Part of a small language model's weights: 12 layers.
Each number is 128 + 32 x the weight over its row's rms, rounded and kept within 0 to 255. Layers, rows and columns count from 0. Numbers have three digits each. The size before them is the row's rms in percent of the matrix's.

# layer 7 MLP down, 192x960, rms 0.0695, rows 108-191, columns 240-359
100:053143180117101150094111099111128121091113124124165155177159081072137144129092133193178152078093108208119089180127157149120139160080189177109179118147118106156133133137115210114155064114118134134113151113147140176113128099115152170164125100133172103136126104123140084173123144141117085152156169132106055125113088124153131146081066085120126118128091106077134128
098:114125161153073127126143024150122117197161139098132148149144137097160098144164089117142111186099105164154185078099145180110097102153127178108150076126116163052127154110167135165106059091120118108078101099104126093121117121142139143099106129118128177148092098119122071086136127192114122132084157131123162133147141112117077129078094162142121129112135162134144123
093:170094179155119068118148143112159126180113114110117115091193130183132160128133109127101134133102184151119098123140105112107103133162132135122153101109139170112126141114094108114155105105101195129106090026103105190119134125115140132085145072112159058140122117106210143120138144113131104104110165162115212142079147115158146140171164124174143150126103127098104094
101:177122102049145098121101118170151119114215138143067140183049093093152118150103155149126142142114176141117190108130114125130126188082098077167103115105128145176120140105128137079112149114132115173117165090076130182137126084133158094188126139160154189144138058156112124104159150099158068081134166132100146168102068112138143081102110085081149079131117098112176160
094:129093159061099123147165168112044123099131178154104094157114157171138089128104117155054056202104086118102180154119148143120111128182099135120165108165155138161129121177143115140156093153110071112069053136116115173125109145154214160206141124138124120188153079118089130138151137151140129150150121115165077132144106140145106158113194115141195092131128113131147138
195:102143109117113150170119157146134156150106147134130170173135118125135154139114105133140130208164097163099111243163152142159164133166136092126097193163131127105142154098126135140110182136188140155153189151173134142155185152107202151125151083160152172145159141119177132118154123121120146125128122229184137119169139123157132130145193142138156117189113173171118234
102:196108139182147109119133128150128125137079179154189122147126088119106116115126161150169112053080139140157126124128136163112147186114106125154138111098133092107123132180158159110134113135093176070159118085167140122083075174165076107145138152088163193153130125170099156119116105121166102175122143112134081136171069073130122081128100092152105087091169164112166093
104:082131191000126101101148059130183116198131164116101111079114093153112121138079128200164051112183063146059106143149119113111120089185165150063122115090103138132137167122137145139140108167140172100117150108153137072136107162125104184143134051150126142129124159136140091196093174129170084149154210113103173129089134169196147186099162094099133108081134114158073108
100:172134140005124118174093110138121132092101106128099123161177106147091111145145101077139124107116144094141094107125127131124128096163123212099092116172166083118120146147135090208143143117105120047119071065115126103130168153126109182154043168114168126135137147119122145052143149099081137109104115130178134142048113081161174112183142152182107142135136121183162138
098:132134130008117154102109079120114124169132083116108133188096206131139204143120127157177145121159142148064146078146116138098136157129083087145119106062135100120126163106209149148116130159112135137160103138165075073150157082113164128149112157131172151132111128146150089088167131105204116151120102140119073121114123058105111085129083187094080167121141165113164134
104:140153108231095062195115145114246135132090177091139119168125049071111155106111152163140137091148110124092143115116110120128113158136189127090189097169142079086128100117031092095127092182120130130112163116151132100131124089114066174106135145116146160116137135141096107152111140140159168129107122122132179118171134051153147075109107089143079132096137164111161102
102:185137154174110128117176143094090144119133151079215107070125208157111173110155094102056121178114107103193126115109114147139153135171152128040140143130165094132129180149152117201147113137146158123106148189156193104120115124082112125145174055138140121109177168120160110123151176142107154165154070120166128119188162154141075143161177155135137115094097149125113102
097:169102184174135146091110116137095129117160079142046075123128182124110141112134078130185118132104095091147159078114066145136152150167090125101115144147168131119122075060202102185109125159124102126110175133101170147135125140127065105072135105190140081096082107127104088128117128148110045099064087128160141107138088145102126079090100102134126142146082122166118167
092:075120157137134164099090068133037125163164131148177156133091142137140197163158133127229135128113181120139089150142105096126128113127110099142193107098113158124137158144076132153118069122126109047136078124089127064111131132106133162133121145167085152154181178148183103159112131119177116151177097111125203144127152129105174098141202132138097126136115163083156131
098:161097109090094201155137201108111125141114123146101129136084044182063147173148109125133121200135085123060107077116115079149147114141147100162141125111110128135131111089099113116166169126107172186098107165118161119114107138108100086103123125229080183116114148110170105149111092141136081109138147094122114132103128137059167074136141182135018118136111162116115110
097:093174129158181170091089118168144134061157182093119082072118145105140090099105114102105174117072190135150059120125145074161125124110149132141085119146152160071140144101130098063100113148180126071139087131101149089123107123117137126088113086102088137124111180086065176138118177134098148126137166112082135117157149134119051182144069145115186137123142067093088113
096:120110149035108156157120098119101132148148127119133156183125078120117097127111144179134100139104069070111130094117159142132145091061166071156155148152122100067130145124168072093128121098086182179104144100099094108139105087090174180089151053127147152113125061113102121091134088113118146127188130116124129119181114132090122100029144127131081131118108071090126131
097:067157140157120106123074154189119137123109104133171154072127151057175090039108143115185131146164122153174157175119192123133114113080131142164168114177134167162133174117058158146127165152132155068158150163182124139136132136085132124124135155078153110138030105146063161115127097130158105116111130128134157102102139153165125089109077131158100095135154184098132112
101:153114144149134097189089157125142121116105105199137126098119213178146129128151169105088083160127178106121126160138112143110114103112107152135135129154075122142126115145077058083188160128097109102128142087056136119108138187149116127122108168072108141118108117058038135117124061140152190112166135127074136101109106193097102121134163129166087132129119098204147071
103:082140094068084121100105172096124113148102105143096158077138111108077142100123153094074132126128172157092172098132108115119120060141120108122106110190124171170112157142119158103115084138104076126125081161081137125118156144135148183114164084148084098187151127121156175090141158166142192121148131124118096136076125127154127165036172138134135148120129155170173155
092:158135146075135164077121061147059139132102160199184151155148225175134126098178125125122121091105137141124120100128134119142148142086100088169181127101161224133133161126168115160115141129138138149094125134121076136134149122115114106135127073065140084135097159150149148164133138123155120157127183113127044133126142121103202164168104058103104105122142096122172104
100:110074115081128144111185204127099129147148136104113152197149173136186134142132148145115188179125079133176186153145127085125099091112139115103159134128088121208122133135137111093142137153142153118118205127083125109122098157153156115155097188149070173199123155129107111121154140132115120165094103131083096148169170138129165164096144135146119092124150123130157133
099:079119130125098161167137047100122124107065107097140113071131033116121111131131164124094123113174108065124090109128145163120118120188149128160147107159130146077127134132077111115160063144124169146172093114104175175140072058127133148107126124163063042159139091108100136187114109076118135160085083108092160163075145121148206162127130129107135140117114107142124163
099:159121164149142159118137140098081146122096115160148130135113134166075150127118116135092135164124111185074123116170112123152121186143161148089104140174119096085127096120123114140084150145150125144110129110167127169133137163139204107211136114105149155090175141137156107148156107146131142121182102133112169110190121139137166138080120193095161095113105094125098126
148:117116134147164145069113179076127102150111139076129109097094149142148099120132129143151106077069171091171130016100111109096101148092165122156172084108112135103110119137150147124147030094112168069109130154079108138100096127140124105104159115092112115078125128140076085121077134159150110166103095066102095112076108090092104149135072085089092127063141101150087073
100:171126149134056185093111140156140130100137159140113143181124157110104179105128097201170146104135135106165039135107205182145133109152061162147159130176102168128130134142084101107128064134119130129169057092119081128130142072141100126117095148106161132146101147147147175143118162100133161140150138136168134191140092211164146056100092168084106105110151105098164118
098:196115115255171135122116124112148117170158176124148116112149153165153082085121108163131162144136151136191168117137119123121161107188211166154101137101112165074132182131142155125118071149123094067185127126091098116133142118146098195142162127098199076173096124147148097171100087146145133144133116104128106149117078144164161079142111140115157144097105164120135140
093:167104101121129094070177166126132129052113170061164147134087058133181113075154105078103141145110074092091100109144082090139126146140184165195110138125107112103125071059092098103110154122157096069127129150129130128116099104149149135110070165163066138110131130142172106101109111099119168118087122131125099153105046088098129081146096166110182156153115183124065111
106:124112068122128180134144131084181122137176105099124128102112141100076129117131128123163149045107137123137161140124091144120112113081095155086133137133088082056118129091187130136090147157106123115115140091149096116135151113141127130130137127126172112118183097121141079140136158121118177094118072148129171123090075146157143082106162125120112121122106128148097112
104:065117135094164153135172098105107128174204087095103074160125145088125092137087135127161148115115140102137172115143113094104137087103063111177140133123056091090118093128088134044113118142093147158088121135105117175099141090112101133089173104096119114107145109096094173075121120152147177119165139134187174173115145140144107084143081134142052109129113107113197115
097:139097117076188168162094099138167119087131110176083148115140125140117111119148121092124091120095149117124159090157110161108143145067127144134188139105105111171117170158131170086136135144131105127134046185138088129139155139168055164078112098039130134179090145130129116127093103140150171118119088119142120123203150161072097122147098146134155159135117130096114140
102:076132131126125102106092205116140130072092153142136150110108157162123241156147135060135094130122168144115084112137142095122125094097221136147154127179099121113119145129128135084121174176181103105112163187134112161106155128149114121193109107100180151093089160114153119120101095132064162169145130141119131160115138110104163145101145157124128146138114142169091126
099:127117124000159082084124077151099124050132183088137109140146190091082094063099112110176150124165160138130186114096156157127094154085082181146091103188117099099120076125121096170120086102130132067103117121179113125103120128149134113113156156129132081106098148099115108107091149089124081126080144085120115101104104122143097180153164094123127143136077102173175128
098:090122078085224174112075109101140123159076113160123117153158082124181088112126170103190134154156140161147131095116135131129163163156047133226156112191085098137123131124149154131128113156138126080119164107101138126120165174138104113117155119175180141120104165144131083151149172129172078122110166128125133127124107200093152159047061172077141130122094130143135110
169:176152143089141137117130095152126147106155114147106168109129183072207158137130093131128146078095125109196112167137118135156164122124100143166095188155119168107137130122167104122112169143192140130175181093143137175137188125118209116142138147066066102153148117091126113163140200137110121101091167220169183114133149098147154147136169114139145127236156100142116210
098:101137161224091154136166152123091136120101116124135163080122122144148120194125160149145117156166103182137070126121140156136161117120161127170118127127170135115133100170131136193136068062152139111125143162131101127136104138114112099146159140058117170183153158167159117057105145161163138152121164146145069131158106148126163074124141157118101081122173181136130102
097:141159092040145086173143072127172123086134220076133114108151133096076143117112134131055119108147123122122133131115075150116098185167110209103155133143133091133123076140139109159096082165130136133124143136082127073101146138119130146058170167152127121106153135136094125126150101066132062134121155167176211148156125072139120153065097122123160145127082164105125102
108:133112097091087198115137148116161123154126095139084091110094123152180160118128116101151105104102187107046172108110096097115128125115133149095119145111053081210125103165097131046115156161138097178128143123129165129126143124131147106163121137160130134165124134142097145165111070130156105130134110124120108143143109074082116081147129089076090128120114157125141095
101:152115150155153076197160182157109128123162159126118127077135135155130118134142081150071145135143155145095136081131132091133175078188092169141113076144146105173123150086130115135121130139170148114152089153120111124130168118095062141153117106136147108119028107139193129147109132162119133126129071111131220134139123153150140080171106028125096096114140150127091128
110:081113133201083103141111114125195118202133091145107153164161095161124151153091086125132133158152137149000105161089114157112110086137139092120121134082142113101122162124132083035103089129091148162117157142150174068133097143108112121152144081167112097085110144117148148135102094145104116132105152104158057106146127147111060108121133107115121120124171168077169116
108:129108097168093140144112165135154118153163106111122133202121122180147107196113140117156103106156123160112111113152125121117101139119195128175084138116110121091115153140159174107135128138147129155098141071169198136140143130136095139137137118175125144174157125092188142111122104146106111111068129126146136129184130144099145183141131162131146090129142125152129094
100:143101134176159100050134113176117127094169137184160152174143197058113152130128098090139128088171088131169116174127134152130165108119118117110072155095148185102127142108122116143135114136131123106093099068152167179158138097142177115105149062111095134110154165084134169118136183102171055148126107136127169151124151098137105082107090118115157141139098135102200128
107:194134102203131119122130064096168134230170152133123124138156085121122104124153093120126140136144126113103176146132113168155141111139134138118095126151167127144140189099132090093147163080103116156128143177151111165103141127138125170110098092025122123147129138112135095104136152158126147065057100141178169120218109179138083005108107119108119158119110156140098137
084:151144134058143095151164058132063139061067116099137172133127130143088151078168107144140151115077146139097067085150193175116126168130122132082164130103123156127122125138111131170161108111182093127127161134202134079148135114124107187144053138084187109152114106097088136129153168133078121150105163133106173102116129126146174112098111126135107151094120128062095105
096:122093077220111145143113165176187139179147134142141164144096214177183108132149116141156108188130176152114155079120075095130090146146128115096060120103123096122125114143143228119105132077179133138175139109135114124114125155102156171151142160153148118156139129130149117126124146110124143137131119101127145165121105133103118117087119093091092113141120128047140118
093:133169136121167189166133184091120135101137097126128129194146176218133137157112144161187135159114103140191100126145117187114110105138104142103100082144161128189131163159109209093133131113119141159168077079176117159136090124129142172117104148130173105162165133106080128179205119127127129128088103136107119123131145143165128178183082221178121158107156114171164128
093:143153093195106170161139127078140122085108139133131112168162187196186130091075130141095098137116083152157084182077128074106121113176168061109078105103101121098119172140103116193133062116112119103118159143100142074121105095128161125170116069132127077137131147106148087133102167132081081108116113101141121132148103129162161095152146148095165093145108110104137089
093:123151121174123163145166124112158129047085138151086104164151182087183121057138147141181110136097073099116108138144122135120154171111181156185168099163123163133128090142122115097158080125112085159179124134158154088127124141134133059132108165123130099115145171115108095109120026145162169121164136137125138110135136141166156153146098155113112086128138110132073123
106:177093052172137118116165098100113125106109149149093098112135095088168170147158203143121152121164179131106150160115112145112099162169109129172082115124140130145127091157119144125134127113082134103091118138086135105123057156126100032110126138140115157154136088061142102131045179100137126126083127104147183143142186072094100103144075098108126131109122096093118116
095:135121104068139186162114091139119135142153083163103120087097091124097078131090106052142121160149136056146160142112078163145117159126144092124099163128130139124130121144122066138102146145129094168099064133059105129145134136124152136089098169158119146094129151062072103151102125129135146112086084122147094130136143125087111104196148198100192140144059088161049121
095:084144183175117125096111128114089129053130175118121131129123160046106090098121083142113114106125136126161084127130141103118102144139051142094095088127093180177126144087117074122138135145103104151116083052142125113136147109098120152139134137171111125188168211091167153151140100100163165125125148109137117121076046200165197118091150142140107109122130150150105135
095:127151113039157172126169110128093129119136120146146132171140145156204160142158149128096139161163168128189106104135158142139153088208116119202155135044166081117127155127156095112146134117140101154200120184153145055137122112147141163125175056159141166160148130187148106141112124154136153173080152107112091134071151143137124136151093120125122123122212137131132160
098:078130178201044158120172132132115134098179138080129120116115153108147121147131124136089168166161141155097120124108212070155141182143081146123171114124108150181146153118097101122148129114116123160132110192110200144119129092118099127213049181096134137101083080165158138089111124164155152109148187144151147124100097096167164138125086201046062109130119149112099138
099:169111110127115144056090127157108140137171121117202110134135120108126143193138151142098109163091078083128114159115127105139166203150144126080151169134073117126123115163107113037091105119156117169148083168140123150133107102162157130137102099124175154108086148124121153145085117136086045138138091102110135109137065130100168121073140057119196090117134106157120105
103:100115139173143071146151114108122119111106130170126096190099141116199102151106132119107106174078135113050087132121166125119095122187125134121174104078122127165112157159123119132134063129061186152104111120090176132121093140146136091133167050133197102093125226202118128088135128066160143128085148135115061110084119085131129162203121146074161118128113152173124131
101:095160120198107193151135146166137119114167081131102200137101120153167099164162141130184132125171104114132142066104121146142093088152096073087146109064120060109129109162196181101154132119129163153134184182074075087135082132120083120084140035139128136130063118118140154181145115149175184153047122106113094130181096154151096107105108171091068113117169168157140129
094:171142108087139120136156166129093122153121111075083109088179100069069150103132136131176168091107177109207126145125109124128145147132103060165075125082123107112131055137134050165153111111116125066145161121089135182133141065139133077105164161122119074139093036092212076125111113085123103091141076140120190164099129129140115147141104118151086162148084163117147147
098:144062130043147128152138150084125135114080084101155146188111136111178112196118137159167141163147156129119139129126110134141117115157131227107125122198034112173130122133197133176108171116165159113141093096174127130129126140130110133082122188124191110154149121075151134146128138112122097121133096131130085178122100161126161116136106068103100107121115177133143132
099:142114120155152158215096188141205132186152101095163127163127152104143163103148108121147167091169113057240119109156088136139112067134102085216118145110135126112117098111127068168108169069133143109131161160141149189121095100170102081060133186107149154108170108164158121157114158113083062099153134140075120125107151155124113157162097091132145136138159122126087160
102:156158123137124140082102100114160120184090134122102075108142102086135115156139127088183113145109129183137060168115155056119150082136143143172102106157126115130127133143075155087164117179156073118166112179109089157102081156125126144134191078071139128139092121067069095173142100106081173169113143138148144123097116155089054166132128067125185156125084177212120104
098:096146128029158141091089087124107124122083056137127095083109201089051168144114144137122122160125182079094094123100079123119101112104121137114129095142111095205106169057203089105122132111127120092125090105102106066083130106130138187176113094164135108144141125162091155166124124122116078125103120113086091132126149111123098155145074164127148141129112154129130155
104:129146150104128133118131211042109129088115129218124131150124119139114135117149098141148070156164131198057076185094112108115095155106136145135155131092118115114131148158166111122103130161135154153143172109062178117100135171117132150108144152088134112115132116132143159094131130119155175098163159135122102119117119141077137149162165166130112104137126149165137109
095:235162134066104118121119145059115146099112114119155164146138029165127147173149189145148131102181184131166149133153158120120143159141116100047118122128098111091135126160116160163132120117083105103109170179096134147159174155146139110166086091075123137120161178142078120133101153114148070140153193134127176133106173138148125143116149132098101125112150185141132143
096:174126127113145098144074102100154125118114223091135177150111104109083080093127155092162149095113132135084115116126107124101146079052116105000149117151114126125129109150075171107156122124128083135136119163050153134136113085096147134138098123108202183122131103167075125071141120143132216184100091106118077138142148132158122131187064119140088153143104179095163103
099:165107118119125145152173152141097132142123190080127134070112096117130171109126138095087145154152102127129226146108121133126134052194148107168117139121159098129143127172225090161124153121094124137090122163208082115128095116138143141098180081143172145148119083150119063115072160112120147175141088115136145136109123105141117157074145081131112122141144016107138139
098:088086148219083115110129193097136131127098185123112134187117183138112117137161121150116167109185143151125077090111133139132146101150120137065154150120195183056131104145105139122144115141094145199124124082111138086127143130103096095146096150136150183131136133151128118190107111132152171181155140110146198118214127136140124067155143084137134113100176170152183101
099:102173129174100092149159101139085127149194106155119106088111082112120090101109143120129153074070150124140127165158101154131137109203136131128118127097129154150117139151165180102104113131125173145141132035129123070144128141124098122062151056136171120119123092112133039080155135129148134067172140126185130129096122126098136136120136079187169138130144158103134150
092:107153045129132087092147196149135122095136138131147105111084171100116118154109126118159165141110135155129139097167162106125117150076142140170172149112078079155124163125159167187122131136123103090123126103158121124125156118134130179173044200119156163180130205198111127118126121112118102174127148136109081163138168086125144211085113192121114136122175103148177142
100:052091134102122129075097095167141119098125041136138118102122176128113114156136142086209177087148101105146125100084155133113110115128114107146120095137121115216126184149100125143091173093129060120156143119104151075128138141136063086157086131127135111087104129119154127099135135176111189114125107151153085085080156141121101142133138085101091098137130057041135144
093:070140179103130140166182164105099128099170119140189154143116168132183112139109127134093159146155109146157070084135139156138106162143120119143129144152125145113144099116152164111131109114101219139100070110134101091154108114141163153053075148145121190137145143089081207133144103091200158174139219134134105102153108189147092186141189147171092148129138099171119139
089:127141065195115094138143083091137124129070111092129163089169109101076243109131131132184148078134102135128163104154143112103143103185087053149124120135137080059119102156146091159128184053112103122091119078154107081138130136110107111069132191124119098128177168103104138067132124131091086130124130133131158125121138112196127165134196062133159142140111064131154156
092:065123169107172142103138113091142134214095104108120152169118063101061112096102123146157105134120115126134157137134121147142100166191234119146132143140149161090119155140116142167150106116153140143160128108056147058114154147157140107142094115151177158102165127174136144131122142177130136099161157145144105139105093092141122124150169172144168128119139139125087104
099:089101163137078104076130108175178126109140167120139118119132171178091160148127114116063120113079138074074069112130084126115114085172118114087140108160149168092130123137095141130144141127099150151124136171160146103092129113122092080121074084138092105090114128132199078106110090118150131083162099081083172108148111104148193105161130083123178100134166070139049122
102:053163169204166110192115121117142140152147085083121111105144146134113051067127191111101160105147134132081193097148134109119116097108133187085105143126190117156140103110119149151114146069118150156131151130203097159148151122148158100120086023174082127081107102089118184144134164108111122137128100152131174132089184173191079134158160085133128151136130169133111178
100:103037131043106117076146138171200126141111112141107132075154153158142160072117137111174070136134120170187130143135101143129168121090105141190130106103158184142131127120097092118043154118119125168147090117135125169139178153098128127108111150151149114084100124141140163189147080145101174131163202128145129106141149130075173187102136076145134125130097083182127140
096:090171151014121121174156113140139131192102130150100144071146117069108067168183148066148136175105093123067089127140095119152126133114179062147177153094128134132143091145118104123107159124118110191143182138180064129149120125103215074179177167122125137140169140149133127106106111189139125118143120129129118111107133116122164086101162133146122131129117090116122136
098:069147068087135101098103048124071135087117161106105129061152173108150070155113089079204124133111077106171139181164125126122142110131169108123132097128130103121134165090137121159115149124163134120109156125107133107147135142135102091102137172117165126135116105157201126128100191193124178137103118156141037104101142123109154223128087149154163131132100156121084139
100:173071158117152124090130108154058127138188123156169118138100083138094050155096103154113134031056127167149105121143153037130123116079153134122101082082084132142126080131114159090090149150161146135112113177173075087116156115114141100135071130128117122089086096122164091154136106158150119109095166117106119110116150182167114176185130069103063137139132064125137133
098:148137073152114153152129133100115132157139082112097176144133152116142116151176060156090091111087108192172154111139148147144135104114183127077121171152158124112132128091109159143133146159145098150143127213163132164131131140115119128103160106130115117152130082127159174098130108157137144141092181121089163109101127173141133146104083072148115125113133123141136196
101:141159135136092124120156130173152130085078128169164116075128088112169113124148130128123101103132086145207115135126143102139193179088100129092120133073104073077125108116185128148168149130123123045132052034128134149122126122123128124185083078081162144131052137125128099149103112128152112146116132141117194118194079145109094116098140130117125162119154114139154132
103:180095089000154120169136123077137128120155136097131143159115103164082129127154155140159138106166153097051116124139111119153138177088153096077134173168132144159147063094138132091100105091147158223145126156139133124132112149137106183111134135119104117121102146127161122134116141134097133148107099136121152164152153122121132082129108060158110107117111160120209140
096:123091157131098126142150140133090116121168116116108126137101102105143063142091118147143109118086090078131170125131153186121098127152086108127089132095123115112115113159123120120149149106091119103109111072141079121111137097113135117098038143130140176112139155124116169136146148125158136088183164116130110137118109157102223091128119164127111131123169117131097115
114:144150134160129175060115155159109133160149142107149138110107193129160141144134146115133165142124118120158080140176159108154191115108126115060119165168148130161145151091142130137111145122102147146078122174168103168206105128064077171184116137152188182136115147138134178196116121153110152153130143101111109169096090126129140157091126157160197067105127171190130111
097:165082091124176161128106078117140126242144083170089137132148093132089122118147137116168140094138144145149117127166140105138144135116182131162148143105084204067143123129106171206087134202150150148154189142103164168145127166138134072141163124137159136158168066144113111140154146137097131131165132138135116122066094090147199077145101121147113094109126175127149095